config.toml
n_layer = 10
d_model = 256
n_head = 8
n_kv_head = 8
head_dim = 32
d_mlp = 1024
vocab_size = 512
activation = "gelu"
norm = "layernorm"
norm_place = "pre"
norm_eps = 1e-05
positions = "learned"
qk_norm = false
attn_scale = 0.177
bias = "none"
tie_embeddings = true
parallel_block = false
init = "trunc"
init_std_qkv = 0.0221
init_std_o = 0.00493
init_std_up = 0.0221
init_std_down = 0.00493
optimizer = "soap_variant"
lr = 0.00417
beta1 = 0.95
beta2 = 0.99
weight_decay = 0.1
lr_head = 0.00836
grad_clip = 1.0
warmup_steps = 200
schedule = "wsd"
decay_fraction = 0.721
decay_shape = "linear"
final_lr_fraction = 0.0
batch_tokens = 131072
seq_len = 512
doc_mask = false
train_tokens = 428700000
steps = 3271
dataset = "wikipedia_en"
Each number is 128 + 32 x the weight over its row's rms, rounded and kept within 0 to 255. Layers, rows and columns count from 0. The size above them is the row's rms in percent of the matrix's.

# layer 3 attention value, 256x256, rms 0.113, rows 147-167, columns 64-127
size [104 104 103 103 103 103 105 107 101 104 102  99 100  98 101 105 108 101  92 102  97]
[[ 45 124 194 119 114 119 111  97 177  80 131 113 133 134  73 113 156  98  99 202 155  97 120 140 149  95 100  90 155  70  88  86 109  89  99  94 129 133 131 152 180 140 125  92 128 178 127 162 112 120 123  88 149 101  65 147 127 157  59 119 127 114 182 148]
 [113 119 110  90 160 138 151 110 143 131  97 168 109 111 117  80 141 170 159 118 145 127 151 108  69 107 134  87 127 149 174 141 115 135 157 157  88  82 142 147 134  75 219 151  90 138 138 170 145  75 107  90 126 165 142 161 102 163 128 166 125 141 110  85]
 [129 121  94 113 108 101  80 133 177 107 108 165 126  42 180 119 105  78 133  86 151 135  64 189 132 164 129 147 154 201 132 105 152  98 155 130 183 125 123 105 151 108 179 145 203  92 169 164 128 158 101 156 118 165 141 112 107 136 148 106 144  75 181 131]
 [ 87 116  61 157 126  67 138 123 146 187 145 138 110 170  97 115 116  98 131 149  67 114 104 138 220  97 130 138  95  56 149  79 127 120 173 169 105 151 159 194 129 141 143  91 119 154 142 143 149 115 149 105 155  96  69 135 154  86 143 115 162 111 151 174]
 [172 131  83  71 177 156 138 168 109  86 123 156 134  94 102 103 144 148  84 129 162 142 170 123 153  90  59 133 168 116  61 132 100 104 134  88 143 128 118 103  71 167 125 172  48  88 135 118 138 168 143 101 174 152 163 122  46  86  54 118 127 140  96  67]
 [170 103 107 145  95 113 145 173 143 142 130 117 135  73 137  96 101 149 135 139 177 104 112  81 108  77 124 114 104 168 172 114 153 135 136 145 169 164  95 114  94  78 140 134 155 136 164  81 160  90 113 161 139 134  74 203 105 132 192  98  96 150 138 174]
 [176 117 156 201 120 119 134 128  83 176 143 126  85 102 165  93 131 110 119  88  84 117 141 103 109 104 118 110 123 122 200 136  87 131 104 103 112 132 139 203 152 192 128 160 155 146 149 145 137 186 115 164 178 120 111 130 129 141 144 190 122 112 134 161]
 [112 229 144 109  93 117 111 134 159 163 139 157 118 137 130 110 146 130 129 179 155 155 176 142  94  63 177 136 100  55  75 164 138  81 121 106  88 142  90 115 132 154 136  99 128 169 168  99 128  92 122 177 121 141  82 169 132 127  66 136  83 102 205  76]
 [171 144 136 142 135 142 164  98 117 114  87  98 100 164 126 167 116  88 125 167 105 114 122 156 136 135 121  80 133 119 149 121 171 125 104 182 126 139 149 193 146 186  97 122 127 119  90 129  90  85 140  97  85 148 106 138 139 113 163 188 114  78  75 154]
 [ 81  60 155 139 132  87 114 178 111 137 159 163 111 115 116  38 132 116 108  17 167 155 127 125 124 122 120 126 109 133 142 115 124 162 131 110  89 101 121 149 116  65 159 167 143 158  85  95 119  88 139 150  62 118 130 125 126 131 170 136 118 163 126  97]
 [154 132 163 118 122 143 183 187 162 128 146 125 176 130 100 194 105 174 153  83 163 120 148 159 130  97 101 109 163 148 110 135 120  71 177 108 167 145 103 104 140 114 129 129 178  73 127  97 123 193 164  91  73 183  93 117 121 141 185 119  94 165 129 191]
 [137 143 139 116 138  86 137 150 168 118 108 130 158  90 121  89  86 137 178  98 103 141 118 115 163 155 104 101 117 166 156 135  76 135 171 102 150 154  88  95 133  94 196 101 147  95 140 115  63  26 117  81 153 169 131 145  95 100 117 121 120 122 166  93]
 [ 81  98  98 138 141 143 128 115 109 165  92 128 102 140 120 146 127 147 119 158 111 109 115 166  78  93 146 155 114 156  97 133 123 134  87 145 140 188  85 140  83 111 134 108 141 186 150 200 173 107 159 158 125 115 133 151  94 119 153 164 149 124 108 180]
 [ 74 144 176 128 115 170 132 122 156 111 127 139  89 100 131 141 122 133 142 135  99  95 145 103 112 165 120 119 155 196 130 101 170 168 105 186 161 115 112 139 148  85 178 145 176 173 150 185 169 152 142  73 153  92 188 153 126 162  99 120 101 167 121 147]
 [ 80  84 149  85 116 108 116 121 139 150 120 195 137 140 136  92  79  62  89 140  57 163 173 132 131 143 134 100 165 198 155 115 151 142 127  94 153 119 122 115 121 121 120 140 147 132 131 175  99 142  82 143 139 103 163 152 110 164 155 157 106  30  93 132]
 [165 119 177 178 116 137 149 145  57 145 136 126 129 134 116 159 139  61  78 151  65 138 135 152 141 103 113 137 134 109 148 144 110 194 151 158 183 123 139 119 164 108 126 149 125 132 127 164 107 145 164 171 149 151 148 146 154  94  83 126  45 105 164 180]
 [125 122  91  89 120 117 129 104 151 131 124 177 101 131  84 148 107 128 110 190 195 150 107 144  80  59 147 128 100 110 126 111 109 132 150 136 104 128  89 203 128 100 107 155 121 115  95 169 123 127 132  71 143 157 143 115 135 114 170 119 173 137 133 150]
 [190 150 155 168  64 102 178  98 152 207 122 102 133 126 130 145 177 175 114  86 118 108 136 135 166 147 136 168 150 211 114 134 197 153 122 184 114 120 131  81 128 149 112 178 180 132 111 139 106 116 108  89 144 155  97 103 123 206 167 136 102 101 105  93]
 [ 80 121 140  90 219 151 177 101 126 172 131 127 154 113 126 156 128 152 148  93  90 142 195  73 162 178  75 110 142 155  95 139 154 181 102 154 132 207 130 126 139 169 107 113 149 139 142 126 133  56 146 123 196 194 168 115 132 162  72 139 117 182 156 156]
 [132 147 150 132  92  85 150  22 173 138 128 129 163 104 144 140 133 127 127 113 130 116  78 118 135 129 158 125  88 166 107 214 161 129 112  99  97 101 106  98 140 140 126 151 137 154 124  94 142 112  90 124 115 114  90 131 199  96 111 124 139  68  79 149]
 [116 135 105 106  93 142 132  90 128 101  54 189 143  41 115 114 162 144  76 139 120 179 181 160 107 139 112  63  90 138 101 151  90 125 122 166  99 181  74 133 132 108  60 129 124 147  96 106 151 103  62 128 114 124 109 113 124 153 110  73 157 152 161 163]]
# layer 3 attention output (transposed), 256x256, rms 0.101, rows 147-166, columns 64-127
size [106 114 104 101 105  98 108 111 101 103 105  96 100 107 101 104 107 100  93 103]
[[108  81  56 151 190  93 146 196 100 168 134 161 141 136 120 138 107 103 144  92  99  99 123 138  97 138 169 131 110 171 140 121 171 165 164 151 144 134 103  99 109 114 138 113 103  60 189 123 126 129 172 160 153 152 199  84 119 108 158 152 100 147 109 175]
 [166 117 156 174 138 130 129 152 119  91 143  98  75 158 104 192 121 145  76 119 147 137  83 164 157 103  77 135  95 142  89 127 199 180 142  88  97 189 113 124  85 176  85 121 129 130  82 182 141 195 141 142 150 125 129 136 143 131 155  73 102 123  98 173]
 [102 104 152 110 172  99 175 104  36 138 143 116 156 138 101 142 177 173 152 161 119 118 207  80 130  74 115 106 125 140 133 139 134  74 159 141 112 181 105 133  92  94  49 132  68 145 141  86 149 125 161 150 168  97  86 154 131 127  37 137 101 117  66 127]
 [144  97 180 139 120 120  95 107 129  73 159 138 164  58 162 132 102  68 167 181 186  72 170 140  92 147  65 132 141 195  91 218  70 125 141 105 174 113  89  72 135 139 105 144  96 107 140 177 142 136 103 115 123 117 154 112  50 183 116 148 101 123  91 141]
 [ 97  89 124 143 118 152 129 140 162 128 126 100 173 118 134 166  99 121 160 106 148 139 120 160 106 133 121 140 104 130 155 116 170 176 117 177 116 152 142 144 190  66 155 101 167 146 100 150 158  91 106 166  58 163 100 120 156 179  85  83  75 127 191 204]
 [157 112 130 143 180 111 122  95 122 146 112 140 127 172 127 149 161 120 116  96 130  93 135 152 161 137  88 104  96  97 125 149  62  94  84 105  85 107 182 133 190 112 106  90 144 119  80 131 127 129  95 158 136 138 206  63 117 116  68  95  96  75  73 131]
 [ 86 142 128  95 156  90 111 162 194 138 135 120 155 144 154 166 140 147 103  91 153 187 153 157 120  79 146  86 146  99  11 143 155 135 136 144 144 154 125  37  67 139 138 136 152 126 116 155 145  85 107  75  79 148 149 138 116  83 151  95 169  92 139 128]
 [115 111  92 141 148 161 141 141 136 103 101 117 131 109  87 100 130 128 106  99 101 125  86 143 140 159  77 130 195 154 172 170 135 147 119 128 117 125 153 136 132 109 135 109 100  81 119 198 111 114 105  62 124 146 152  83 160 136 101 120 138 133  33 146]
 [121 136 124 159 160  58 126 112 119 121 132 175 191 124 146  27 132 147 164 125 109 161 115 121 103 118 164 195  96 136 131 130 143 134 124 104  96 137 161 100 153 110 139 117  91 108 108 103 125 168  88 153 166 143 111 119 103 150 135 143 149 137 146 154]
 [164 157  72 112 107 114 160 120 118 101 128  78 120 161 171 199 140 120 134 156 122  40 138 148 171 111 123 103 129 157 104 104 134 116 128 144 136 127 151 124 162 172 186  97 115 110 175 131 172 142 105 126 179 103 132 163 133 140 119 131 107  98 131 152]
 [113 121  72 123 135 110 107 116 170 146 158 108 104 126 161 140 154 122 108  82 147 133 123 110 162 168 111 164 193  68 174 136 123 143  44 119 107 141 170 154 115  91 121 153  62 107 147 136 133  94 125 209 201  69  94 116 108 130 142 105 138  77 134  60]
 [ 76 112 122 175 165 107 116 120 161 139 133 125 112 106 104 152 154 150  90 141  97  95 118 164 124 107 129 106 167  93 122 117 167 181  73 159 162 143 127 125 101 120  76 212  99 112 127 146 122 168 113 134 147 126  65 153 132 180 165  75 120  61 107  81]
 [140 122 155 123  91 102 141 142 166  82 164 132  77 113 142  95 158 103  88 131 118 157 120 186 151 163 154 115 164 129 142 140 143 153 156 129 117  80 168 135 126 133 132 158 135 123 104  73  93 149 126 100 109 154 117 120 141 122 118 108 123 204 146 130]
 [136  98 136 119 190 107 150 117 161 114 127 156 162 137 133 109  81 145  84  88 128 168 130 167 118  70 145 116 119  73 111 117 104 104 188 116 110  79 165 150 114 172 141 114 120 122 120 120 204 134 110 192 117 145  51 111 118 106 121 157 126  70 184 146]
 [162 106 130 166 203 100  75 113 145  48 121  84 138 104 167 108 126 159 160 115 161 127  76 128  84 153 143 135  63 131 165 144 144  71 123 156  69 180 114 141 123 137 138 103  88 127 119 101 125 122 162  78  94 117  82 112 111 128 115  68 125 163 155 147]
 [106 140  79  86 161 137 164 142 145 140 148  98 143 130 141 115 152 165  85  97 164 169 163  88 139 118 108 113 142 111  86 141 176  61 110 101  74  79 113 112  96 127 183  58 148 117 112 108 108  90 109  95 115 127 135  77 172 228 162 122 115 169  87  82]
 [116  66 166 164  96 129 155 135 153 127 133 101 147 129 133 138 105 114 133  92  77 120 116 158 143 188 124  75  93 165 113 120 173 130  92 168 159 100  97  72 187 165 181 122 119 159 123 171 105 125 172 166  86 120 117 139 147 140 106 166 106 105 168 109]
 [127 154  75 116 145 184  90 161 104 106  94 112 119 115 121  88 110 107 168 120  55 132 133 153 136 116 154 118 160  69 115 181  92 124 119  92 163  80 144 164 151  85  80  97  55 144 140 129 112  90 108 171 129  74  72 159 160  82  82 144 151 180 152 115]
 [130 137 139 151 119 185 126 110 111  91  75 155 123 134 107 176 135 182 155 108 144 118 156 204 166  88 176  86 160  95 147 148  67 100 110  96 130 105  92 174 116 113 110 162  98 143  67 118 178 117 103 153  67 126 147 130 127  76 158 142 143 102 117  80]
 [ 71 117  83  53 134 161 121 162  82 127 178 176  69 112  92 132 154 101 144 130 138 143 128 189 165 123 122 125 131 102 165  89 133 136 126 151  74 109  97 127 120 125 108  72 150 119 116 174  98  76 187  83  77  99 141 184 108 146 112 133 151 206 190 108]]
# layer 3 attention query, 256x256, rms 0.157, rows 160-191, columns 64-127
size [ 91  98  96 104 100  95 101  97 101 105  99  98  98  95  99 105  93  99 104 100  98 109  96 102 102 100  99  91 104  95  92  86]
[[160 183  95 167 155  91 136 149 120 127 136 206 176 142 148 165  95 164  85 176 105  65 121 138 135 110  88 103  69 131  94 139 114  67 166  43 104 134 102  99 156 109 110 110 172 195 133 140 139  88 101 114 110  96 131 136 178 147 113 132  86 123 128  89]
 [179 123 144 206 174 118 170 104 138 122 177 119 146  70 111 158 158 163 117 193 160 143  85 126 129 147 146 129  78 146  66  65  99  78 130  88 153 148 112 133 103 147 151  94 145  66 180 142 121 128  82 123 147 170 123 173 225 107  87  93 140  91  96 103]
 [143 154  80  86 161  51 105 107  82 122  41 160 106  96  53 129 138 140 112 194 118 147  89 104 125 151  90 115 107 124 118 124 158 209  97 144 156 140 161 127 119 144 178 113  98 147 140 120  68 180 134 115 197 165 171  96 104 123 133 135 104 171 111 102]
 [108 131 137 143 106 109 158 204  96 121 173  86 142 112  92  90 114 122 175 138  77 167 125  94  93  88 126 109  88  93 147  91 121 136 139 128 172 199 102 180 113 151 172 126 138 211 116 160 105  64 107 159 122 167 177  89 159  84 155  58  99 129  95 151]
 [ 95 144 152 169 113 118 111  59 166  91 203 136 142 141 106  92 158 106 164 156 102 100 112  91 139 101 168 131 110  61 137 144 123 131 193 101 125 157 105  90 154  90 162 117  92 207  99 126 102 114  86 171 149 158  91 160 147 149 132 175 147 117 155 132]
 [140 192 118 144  52 118 118 102 150  72 157  84 122  82  66 112 143 128 132 111 177 122 105 142 118 125 112 114 166 165  94 125 118 195 110  73  81 105 152 145 167 126 129 103  56  93 131 154 127 159  99  94 126 119 191 138 170  86 118 136  71 107 123 119]
 [189  98 145 108 120  72 175  99  97 133 129 101 104 134 138 146 152 120 161 157 151 140 125 150 166 145 115 107 168 108 134 129 168 117  98 174  93 186 125 120 147  78  94 108 101 213 128 135 167 116  92  66 179  99  85  75 124 120 117 108  76  65 136 119]
 [161  95 125 171 139 157  82 157 146 125 116  87 123 117 169 131 141 145 103 144 117 170 125 117 115 232  74 164 116  62 154 143  84 136 117 142 119 135  75 139 100  94 143  92 152 146 110 159 151 148 128 159  98 119 142 163 188 149 104 129 135  73 168  73]
 [160 122 105 123 126 156  99  98 107 195 151 124 110 150 129 144 146 123 120 109 164 108 162 123 119 124 118  74 194  51 149 139 165 133 191 119  98 130 121 186  74  95  66 113 157 103 141 135  86  99 173 112  63 123 105 141 152 153 132 134 125 116 110  67]
 [116 146 107  84 130  91 150  83 147 120 124 158 181 166 125 144  61 108 141 115 136 105 154 169  62  84 163  96 138 145 146  96 154  80 148  93 124 126 124 147 132 145 160  89 137 108 153  83 101 110 134 119  65 153 114 116 127 125 113 118 128 104 211 149]
 [110 150 117  61  68 113 202 116  69 159  97 139 167  98  98  96 122  88 103 100 121 150 100 147 134  61 137 139  71 147 104 114 114  84  76 110 172 129 120  86 136 187  88 124 207 181 117 123 153 118  94 212 128 100  99 193 134 110 124 119 153 190 108 117]
 [ 87 144 114 164  98  99 184  91  79  86 132 108 137 119 130 121 173 172 154 130 137 159 104 114  73 121 121 132 127 175 173 177  86 192 111 149 130 106 112 188 159 173 118 132 138 128 188 111  68  92 131  46 148 170 167 106 167  91  84 114 135 121  59 141]
 [ 87 157 171 144 160 128 177 116 151 204 153 117 136 120 136 135 105 149 136 123 141 135 149  96 129 181 143 147 113 156 160  49  82 121 138  71 134 132  37 158  98  96 126 128  55 120 128 134 119 151 104 162 160 107  88 140 146 156  60  82 132 132  73  79]
 [178 150 131  57  75  94 145  86  99 131 146 121 117 126 173 166 111 174 165 111 106 112 103 169 105 142 114  89 140  94 205 104 123 139 165 130  81 121  66 109  89  87  79 124 117 100 153 119 179 121 152  58 140  99 165 110 130 137  86  91 209 132  66 130]
 [112 116  96  91 182 133 170 104 118 105 136 132 165 116 101 153 158 166 147 181  64 132 142 190 106 110 111 111 129 107 129 118 109 102 195 153 107 123 168 140  80 137 120 121 164  77 156 115 158 130  76 119 144 143 165 139 121 108 160 163 127  91 160 165]
 [137  85 141  89 144 137 131 133 112  85 141 124 124 123  88 121 129 127 115 175 128 153 147  98 109 184 123  91 137 137 128 140 152 115 150 148 128 120  79 193 132 121 147 124 153  43 144 110  97 126 107 136 126 123  88 155 151 120 107 121 146 127 112 196]
 [127 118 145 160 121 128 142  69 124  91 101 146 115 121 144 142 119  88 190 157 104 121 151 165 132 127 172 114 185 126 145 150 145 137 147 118  88 117 107 140 157 152 178 168  93  92 138 133 134 120 132 122 132 107  75 162  62 140 126 142  76 159  77 114]
 [111 130  96  69 116 169 178 145 140 139 158 105 126 155  39 115 153 152 161 143 157 176 125 111 112 100 139  90 151 163 146 115 116  70 164  90 130 148 102 141 164 149  90 122 105  99 127 146  85 138  46 131 101 146 132 125 126  67 191 128 167 115 130 127]
 [103 156 154  89  72 114 128  97 151 151 141 109 106  98  64 187  78  93 167 212 167 151 142 152 142 171 157 132  62  98  52  82 191  73 109  91 135 123 107 162 146  68 123 145 181 187  90 111 168 136 114  77 135 159 101 200 111 107 132 131 127 135 136 116]
 [108  67  92  98 136 111 177 157 200 130 152 125 136 178 125 129  67  83 151 149 119 128 163  92  89 147 143 166 120 151 114 121 142 119 127 127 112 121 119 151 135 156 158 113 205 133 129 175  82 126 154  90 155 181 168 124 196  93 129 152 163  84 186 184]
 [101 116 141 180 121 106 172 162 152  98 115 215  92  94 127  73 138 144 133 105  84  81 118 122 150  65  90 128 102 114 111 105  89 177 144 106 157  90 169 122 150 138 118  96 121  94 104 140 214 118 138 114 127 133 147  98 163 128 140 134 132 134  89 172]
 [152  92 166 149 136 143 164 167 146  96  62 141 107 123 122  87 174  88  42  86 157 160 125 136 127  35 114 102 181 108 161  99 114 142 129 135 176 138 159 126 114 141 126  76 149 113 108 119 136 197 110 134 121 116 112 153 112 155 152  83 158  86  96 142]
 [185 184 154 138 172 123 100 113 119 113 115 161 129  60 126 159 156 118  88 141  77 111 174 107 119 162 119  87 149 109  85 153 124 102 170  89 110 130 135 100 144 188 115 126  87 138 143 135 154 111  74 133 147 127 195  94 138  71 131 175 158 110 154 120]
 [122 139 127 116 108 139 207  79 170 106  84 119 129 146 113 173 116 159 172 175 108 137 108 105 186 165 123 150 107 119 107 167 136 117 143  87 173 184 125 155 121 122 143  79 124 192 136 120 138  70 146 137 155  84 134 148 126  59 109 126  85 121  74 129]
 [102  75  93 146 123 109 153 137 144 139 135 124 166 157 118  74 115 112 109 198  84 139 120 159   2 135 150 152 133 196 127 130 101 148 133 173  75  58 127 125 155 115 132 103 120 142 230 136  49 182 145 147 180  72 144  74 141 167 125 133 126 166 180 114]
 [ 96 181 132 149 130 130 123 129 113 109  92 109 158 156 128 156 160 153  59  91 122  87 133 143 140 114  88 153 157 147 116 101 184 107 111 113 129 179 111  87 164 191 134 103 147 110 142 158 128 128 151 121 116 117 156  97 140 149 172 119  91  74 155 114]
 [143 142 131  71 139 128 138 130  84 200 103 108 113 114 117 101 107 148 113 109 120 120 153  95 103 120 107 162  71 122 121 197  77 168  94  62 173 168 108  77 173 151 128  89  78 119 182 116 131 107 121 121 126 122 114 166 144 118  58  70 137 122 100 148]
 [166 169 162 118 117 112  84 100 162 117 151 159 142  91 105 123 105 162 153 155 156  89 116 115 169 138  90 136 112 163  85 148 111 162  99 129 140 163 125 136 153 205 126 128  83 106 136 130 151 102 146 104 171 119 142  77 115 107 133 118 151  89 114 150]
 [ 92  99  96 109 157 124 130 106  82 124 118 151 141  68 114 137 135  84 140 137 104 108 102 154 163 164 140 121 150 142 103  83 178 133  94 206 143 180 109 162 152 141 138 158 101 139  95  97  95 161 146 158 121 103 116 133 116 146 109 145 175 138 154 109]
 [197 142 119 182 137 105 134 136  43 121 123 103  82 125 169 103 157 126 176 153  87  80  82 115 153 161  80 129 139 117 166  76 166 122 176 150  93 115 110 105 121 140 139 143 157  83 149 126 121 114 113  99  85  80 104 137 129 108 126 101 142 147 157 159]
 [125 103 159 181  96  91 140 107 192 172 124 115  83 180 126 152 149 103 113 179 150 116 165 186 140 107 134 165 127 144 151 150 174 134  90  33 121  70 156 153 144  91 129 100 145 149 103  99 119 130 185  83 193 108  93 114 133 125  77 133 170 121  55 105]
 [ 89 132 115  72 105 108  75 123 114 120 159 139  89 172 190  83  97  96 171 102 120 122 135 163 142 181  86 151 118 133 108 160 180 113 125 153 154 156 108 112 143 114 183 159 110 174  85 105 136 115 140 129 115 162 135 173 151 133 107 107  82 201  85 115]]
# layer 3 attention key, 256x256, rms 0.149, rows 160-191, columns 64-127
size [ 89 100 101 103  95 100 103  95  99  93  97  97 100  93  89  99  99 106  97  97  88  97  99  99  92 103 101  96 106  88  92  91]
[[102 119  99 125 137 180  98 124 174  81 144 128 142 109 139 159 142 169 126 118 136 130 117  85 131  95 113 123 104 117 174 163 127  66  96 101  40  86 112 154 141 138 140 132  85 173 109 156 136 130  80 103 109 126 128  99 138 118 106 127  70 111 123 125]
 [126 198 159 171 173  93 146 126  79  89 170 120 114 110 154 107  94  74 115 115 146 136 170 148 125 113 130 111 103 125 135 169 125 117 147  91 118 162  94 139 113 150 131  93 131  32 184 132 134 108 131 147 199 150 134  95 140 140 146  88 206 128  75 125]
 [125 165 115 112 119 103  84 159 167  79 116 177 100 150  55 161 135 123 153 108 145 121 116 136 106 141 127 111 120 143 135 123 119  82 127 147  80  49 164 133 128 212  81 135 125 128 101 110 134 148 141  95  71 140  54 123  91 103 110 131 115 166 116 113]
 [153 103 159 204 128 131 102 157 162 101  97 138 175  89 123 134 136 110 152 131 138 108 179  80 118 118 106 150  49 119 161 140 121 104 150 160  87 142 138 162 152 201 114 131 116 137  83 181 162 101 113 131 127 152  71 102 113 129 154 192 149 135 108  91]
 [196 156 129 133 152  91 197 152 111 158  90 163 144 163 149 158 122 110 189 161 111 108 163 108 112 126 199 116  97 115  97 126  49 166 100 114 111 146 121  93 157  85 145  98 181 129  93 142  76  92 128 156 243 135 121 119 166 162  87 144 205 118 121 153]
 [109 133 165  99  33 125 110 147  98 140 125 170  82 125 115 100 119  80 162 108 160 152 150 147 149 133 145 137 107 116 121  95  62 126 146  66 167  91 138 141 169 131  44  98  69  73 177 161 128 150 203 103 179 134 179 110 188 121 142 121 142 166  97 138]
 [114 159 110 136 123 142 159 130 146 123  98  79 161 122 126 112 109 133  71 107 142  58 121 176 136 126 174  87 161 102  59 151 106 145 109 119  55 169  96 124 132 118 120 122 112  95 183  99 130 143 126 203 133 104 153 155 115 173 121 137 151 112 132 100]
 [122  92 104 171  92 147 105  41 117 136 171  64 149 112 186 151 123 186 179 141 134  53 109 159 162 126 149 153 168 111 151 138 162 150 131 144 110 126  91 166 112 134 133 132  96 176 155  95 127 132  73  56 125  74 149 130 147 158 164  77 103  85 144 135]
 [119 153 127 125 122  93 107 148 149 150 134 143  89 151  77 153 159 108 162 148 122 119 158 131 139 135 150  60 146 116 182 105 145 134 151 148 189 127 143 136 177 106  75  75  73  82  82 161  88 124 146 122  73 139 105 133  65 124 123 149 120 107 121 101]
 [145  76 135 104 171 123 110 107 151 138 142 139  88 108  94 136 108 168 143 111 106 153 102 136 222 109 113 145  85 139 132 184 113 121 118 119 139 123 124 153 187 153 123 121 105 113  89 126 177  95  93  69 102 131  97 119 104 127 115 123 117 121 153  78]
 [ 84 159 207 152  87 156 181  96  96 154 124 129 139 128 156  90 146 175 155 155 146 157 181  62 158 137  78 136 128 187 215 104 147 123  66  86 154 122  77 141 153 149  77 133  95 138  92 147 124 127  97 118 115 156 145 123 139  86 203 154  74 192 152 114]
 [119  96  81 128 144 152 146 171 131 136 127 111  85 160 149  79 115 163  99 159 126 177 130 116 111  92 110 123 105 167  82 136 130 113 118 191  76 154 131 109 187 164  97 100 137 142 195  91  94 117 127 106  84 110 149 158 179 107 114 114 160 106  99 131]
 [ 82  81 102 115 146 115 102 127 146 115 124 110 126  89 153 122 126 105 160 104 134 172 116  95  99 148 109  97 125 169 129 160 156 119  93 143 141 125  98 112 128 131 109 121 113  78 149 127 131 159 152 131  80  67  90 156 118 105 126 129  67 174 105 173]
 [121 156 143 127 133 154 103 161 169 113 131 162  74 126 101 121 117 104 182 142 144 133 156 106 115 123  74 121  80  98 207 163  80  97  99 125 115 100 143 142 130 128  99 125 117  73 101 141 127  91 121 127  91 188 193  97 133 124 130 136 169 102 125 119]
 [123 159 143  97 169  99 170 118 149 162 128 115 147 123 125 162 128 148 103  81 141 148 141 179 111 103 159 107 132 144  87  25  95 128  76  98 144 117 138 134  81 110 181 114 143 120 172 136 133 148 154 129 122 102 131 143 123 159 172 113 107 134 155 166]
 [151  75  79 135 115  94 119  89 123 126 174 123 166  71 108 143 145 180  67 143 150 106 163 127 182 116 106 144  99  88 191 144 130  39 171 132 105 114 103 142 180 130 175 108 158 104 153 105  95 110  65 130 151 155 117 123 185  99 176 180 163 167  89 157]
 [135 158  98 116 168  62  82 111 152 109 191 119 215 124 160 104 105 151 100  94 133 111  70 114 132 166 141 146 152  90 104  55  94 143 144 109 112 146 126 129 173 146 129 196 123 118 140 119  85  84 114 135 143  99 140 141 125 163 162 135 142 107 162 136]
 [100  69  98 134 123 140 137  83 119 169 128  96 178  84 125 129  93 166  99  98 146 155 106 154 178  86 117 129 186 146 183 134 166 113 155 160  67 157  88 151 173 162  93 172 169 132 200  58 118 123 115  86 146  79 109 116 153 157 189 119 130 101 105 126]
 [ 68  49 151  97  88 165 121 125  89 164 138 104 103 142  81 117 134 194 171 169 119 128 147  97 212 117  95 175 193 150 132 162 102 114 174 133  81 170 118 131 177 130 121 153  87 121 142  42 102 127 107  83 111 100 157 120 116 173 150 120 138 131  78 141]
 [186 152 133 127 162  92 188 136 141 122 150 124  44 167 148 157 161 100  97 139 166 147 130  85  82  79 194  85 131  99 103 144  82 149  98 125  89 109 143  99  94 140 169  95 159 128 120 183 134 168 169 134 124 192 149 116 108 123 129  90 126 107 119 110]
 [109  85  82 128  91 157 131  81 155 114 169 157 123 132 181  45 168 115 155 114  96 111 109  65 197  89 162 144 139 104 137 141 133 140 123 138 132 115  60 128 134 127 121 128  71 127 184 142  90 190  87  95 116 114 126 143 173 109 134 147  65 134 129 111]
 [151  60 157 155 129 125  71 146 179 117 139 182  83 117 129 116  98 162 108 108 136 113 117 116 165 118 116 150 101 139 108 162 164  99 193 157 178 114 126 132 162 151  81  97 128 134  80 125 138 116 127 116  83 165  97 160 115  97 105 191 126 125  85  83]
 [ 86  57 132 145 162 167 116 127 122  95 143 126 107  72 124 139 100 149 139 108 112 129  97 147 208 110  50 134  86  99 130 100  98 134 189 168 138 131 116 161 202 150 110 169 119 183 134  85 179 125 133 108  93 130 127 115 151 113 114 137  90  68 114 119]
 [116 116 145  96 106 167 184 127 114 127  58 128  66 143  81 119 118 135  94 107 183  82 128 122 189 172 116 134 137 112 129 127  78  93 132 146 131 152 135 123 173 114 142 148 136 148  64 122 226 123 138 137 145 113 156 100 144  94 100 130 115  93 124 168]
 [154  68  81 147 139 187  63  96 153  94 124 153 149  80  87 128 130 141 161 125 106 116 131  87 153 119  89 151 132 148 161 150 101  75 132 136 109  89 143 153 143 148 109 154 124 167 126 120 135 125  86  90 118 141 130  58 147 143  99 141 119 183 111  78]
 [145 186 106 141 139 132 173 153 106 108 205  95 136 161 119 120 112 141  84 113 161 105 162 165  81 150 157 140 147 149  65 145 171 131  99 136 176  91 101  92 110 134 167 144 172 115 126 184 118  80 144 185 159 136 132 121 151 147 110 127 135 102 118 142]
 [115 149 137 137 142 186 137 161 108 157  69 130 103 144 139 130 121 151  90  87 152 144 113 141 160  99 140 147 112 206 171 159 126 150 150 118 151 140 137 165 115 138 100  80 116  52  24 121 168 139 110 145 112 126 148 141 128  68 105 196  50 174 105 124]
 [138 153 126 127 136 102 144 112  70 116 129 154  50 143 128 125 157 204  67 133 141 171  82 119 119 130 122 120 136 142 116 122 137 148 124 141 178 105  89  99 169 174 106 111 131  83 152 163 152 131 135 150 114 147 110 159 133 108 180 127 108  27 101 108]
 [ 89  61  97 151 136 121 116 134 113 119 110 121 151  92 129 122 105 171 158 135  77 123  84 211 142  79 132 153 127 125 122  77 100 212  72 116  94 205 159 112 112 137 104 149 133 108 131 100 126 139  67 132 116 174 115 117  85  91 146 127 142 131 146 122]
 [120  69  92 147 151 137  96 130  81 110 124 123 143  86 176 113  98 138 162 162 147 120 158 129 182 107 121 204 113 122 164 132 120 100 127 107  52 151 132 197 120 169 136 151 107 106 174  83 171 114 116 127  72 103  86 136 145 133 110 172 149 126 109  94]
 [ 78  94 124 136  42 186 113 149 159 133 161 166 184 117 146  81 112 162 167 156 123 133  91 116 125  80 122 137 149 116 167 129  99 104 149 159  83 163 124 139 152  82  96 136 138 198 101  89  91 159  76  92  98 127 152 111 166 161 103 165 101 128 109 156]
 [ 87  88 142  95 135 159 119 117 112 179 172  70 114 161 146  54  99 175 117 126  80 116 114 107  95 146 117 143 118 135 147 131 110 104 136 148 107 134  98 123 157 166 187  68 134 134 176  78 107 157 158  82  98 146 130 159 128  90 133 113  84 103 125 133]]